config = dict(
    norm='rmsnorm',
    rope_base=10000.0,
    qk_norm=True,
    train_tokens=157300000,
    steps=4801,
)
Each number is 128 + 32 x the weight over its row's rms, rounded and kept within 0 to 255. Layers, rows and columns count from 0. Numbers have three digits each. The size before them is the row's rms in percent of the matrix's.

# down: layer 8 MLP down (transposed), 896x256, rms 0.0865, rows 874-895, columns 64-127
# up: layer 8 MLP up, 896x256, rms 0.108, rows 875-895, columns 64-127
down874 098:084144172109141128155109145134117145131083149119110131131098176158157113132128136146120076135126129131146062089123124116108169140155104121097182132093122107196126093150151101146110112167100144
up875 100:185087119052173145162103158089086155150133168135115196126176132127138098140107153121172133045118096133098103136116243144093132119129185120085078051161103099158140176109148113149102166105151062
down875 099:153143129104121126087086106067148140135119117127094111116148072166079119094080115136158142109140154122159128129105117078081122144115109134065150083140155124116102071156105191168132097133121202
up876 099:126152079159145172144105161144129141132147147150154109110089181083078135110102163107128132110164182106149061152081134124145123134143161123162122177168131195093148119125147116149086170094080140
down876 098:131083110147161188182137148105127087140139142101170140103106094129102088141117174119088108138135136116103130191140131122082093188127109148170147120164108128116122146158112097124145040127183115
up877 108:168149135192135065118146097112159133097159141060060125134175115160157144125107086139116128184165117159128108132119173159121137125081157139164063179098091108141087168072161213153077119104089164
down877 108:139163067126129090145115117156152137095187130138142161177133128123140162163115130158167120153096127171147188129136103122125107138079187116117081127099113171122089173166205111142177117090127105
up878 092:093138123129119096152182207158106153129124163153156126073116080135092133060144196156162084088041072104169127132128133109193145150140124131102118168137146117195179063147190149133096159118122169
down878 093:125086168164143164143146164071101087078144187082126156141074138122115163125180135164126131145174165142104156156176129152158213117178135128125105094127114149136071137089109077099143119150100047
up879 101:161074091175103159123120113118160101119186119079070077168113100099154119134155170128161146083140100145128145098105152127113118083161116076161105096146075139105138149126105133128103116147077119
down879 105:165112125131109159152124123152087119157205126137093175054185124092192122102129167081156103107091120136159106153061102083171126131084100142182121147106182126144102107108152110109131162102145137
up880 092:114144137126122133117176152102132078141134151149165102163140127141102115099154117085141096161027154087162139167122120062127125134107169145097133156166174187083135123171124059135113075139108138
down880 094:139111168158092116082164161167162068132083128056214116132158134147122152141199151219063134108144076114113162106136134113186151086128085111144101174154102113111165107132152121147107114141135219
up881 088:154130136126136085114136144120118146202128049140159069107131125133155126127092130139147148110106159112097137108157126137155065108165130133161081115124077164068129197093114168135144166102146142
down881 097:127130151061102143157154146089102152086109114096077134124131190142166116074073134172169140142151167122150106103137163148132178098131117164180114179123091165157166136102143121094140168120148101
up882 100:154142107109086114111095196104072178126171147124161136102137106160053159139109139167081071122152061188123114144077153145185078091144158123155172102125129139141190174166142204146175121147115113
down882 103:098125155137132120170205147225162206183120167172206139026131082117135133153164110132082136153107132138126167075142149154144067106090202134125129187135096167103150119107124152075122096097090088
up883 102:081075147082211148123128153188108148098144164160126136122180200147187164129110149110141139110074124108147098142143190168086112089165190184127169162073116163163152066128134127151191151125130143
down883 102:141141190115133064156166137097121156155161098106134138145120080058078056086101128070127116162119176187153147128066117156145126150050115099148118115124169132130164133143143130102149128107101134
up884 097:073090100118163132071145082072122134177136159139111088145142102071134098145171153167106122155169160086105086137163081083102137150114063119102126134153169107117119130140125169134047162107101084
down884 097:114121104118129169164091086130141138066131136116127134153163191132100171118081145186172135134111132197114133114165107157092069090164062154119106137155151129117187107091091105104129108134064160
up885 102:142118165149142147155151167126061152075121116140157163147155148163172051106190154167141152117152090126144129113150138177152140143120145100128033159155100099090131136121103103139147171143164165
down885 102:114176142079166144150111134153083120158129104141154120126095143108145147111129168125114164137214167132056087130096120130131092123108119147123210137150076163128078116147106104137147082170129156
up886 103:172152139182149079175177154080117092091101137119122105094162069087124149181070138161102158074178124140162105155100140130108114142161103175125103123135130090084244055097126104175110123123113180
down886 104:125180106117108119112124175043128051165143139133168142157116145176157146128139107103065187155112080126142115126112108121150144120074103117131099134131128116114136091073175107102138034152142148
up887 112:151128057100106173123130128135075127173143180065077141103078142167136138086150089069141096117145119138081066131172130124108123128134133073084150124143082167127123130144144109102149148126102131
down887 113:138152161120128130142092147102095137158150101125183143100137113133103148109154104134094099163058071035168094129157097125115152172130093135117147083161165186079110106150077097123137078150150141
up888 098:061145134155143099137095074138177203108115122134154101129098170142130203143093198170126104113135142142072086136155136071150066121175111102077079121107158092127142138099080159129119121143098133
down888 104:159178154071148144068114150142081144098113136123104104138117106089113106102106126111147167166097175100105075164118185072125158139156106166134162110157108125084095108132142124069153128127118124
up889 094:138101179126073140144129131141142081164122107098128157118157184138087116081112136153039140088070151105093076132133168132143101082169140097183154125086134111154091136140096149132093170097153077
down889 097:150163133139136145145090185147164053117075111095202151126126085134165139107174106075193164123084121164144126131132096173096142116124104093153111133145102071111142142092122123170151122129108081
up890 097:165153137148120144088152133170104118144119183101127081091166126110141103105118158133007126153094170159100190189113118091107118177166171134142092149121139129066121129093081140154122106118142117
down890 099:105080139139191111145129110192117167158139110091109145104133138157162164105138121137188133116183105153119100166181138112125176074124026148185214109092161146124141167158140121178153118132132107
up891 092:129099111150115140198153142159126167160154140126067058081149131154105111101119167186148188151119098240176108149157102172159146193130161144195132149132109158129156121129150174123153119156157172
down891 101:127151129176161183139137099139074094058088097152143171130170138154155132138139115137127151101120179128113131123179092204099147193135100138136116075111071099070197091099119140102079122110148116
up892 092:048136162140050138164090165084161158096118159166115082128121065183112137189146095107118094115150150061099073143139082155109166158116122164138140127076150104112126144095106111113154126146113140
down892 096:131134135164115157150094119070110152118096162133108149163075143073158134165071153120104080186175122149099096209159163115136087151071134150153114157125062132174167159126130146171108134074112129
up893 095:153096078077108160110161118134146199097134095105140092125129219115108153157070161121162156142103102139103096133133095165140126124215112132135166103125156168129153181146082189151130087121134082
down893 093:114161102116103103125165144094164128146200130189185155121130102207132116050142069059155205085170136150115143102143157164176151125089178166162144145117114155166092151135126204161133132162170079
up894 104:204137152111100137163067144103154111141132167144146112143105175149146158076125156148177115125110158113107084168114138105127139131169176107152113136108181146170061130141169141137178136142093092
down894 102:156074133111144119110152110165122097148124096174159139166116166105123142105125100147153166107093165115119152161118110163074175136169133131191189142217156136149150176128083133218131110180111082
up895 095:180133158132113144144160122116164159126075147113178150119176046112170100198069120130120111111144064206162100122078120115161083149132123080132140148114117144129171097128153174138201118113161158
down895 093:142160094067086104139168143152108088106159134070174083069212147105128121109180129192148207146072120084137184138160141086131149177125138098166039107122122177101121148101172132044136149140124110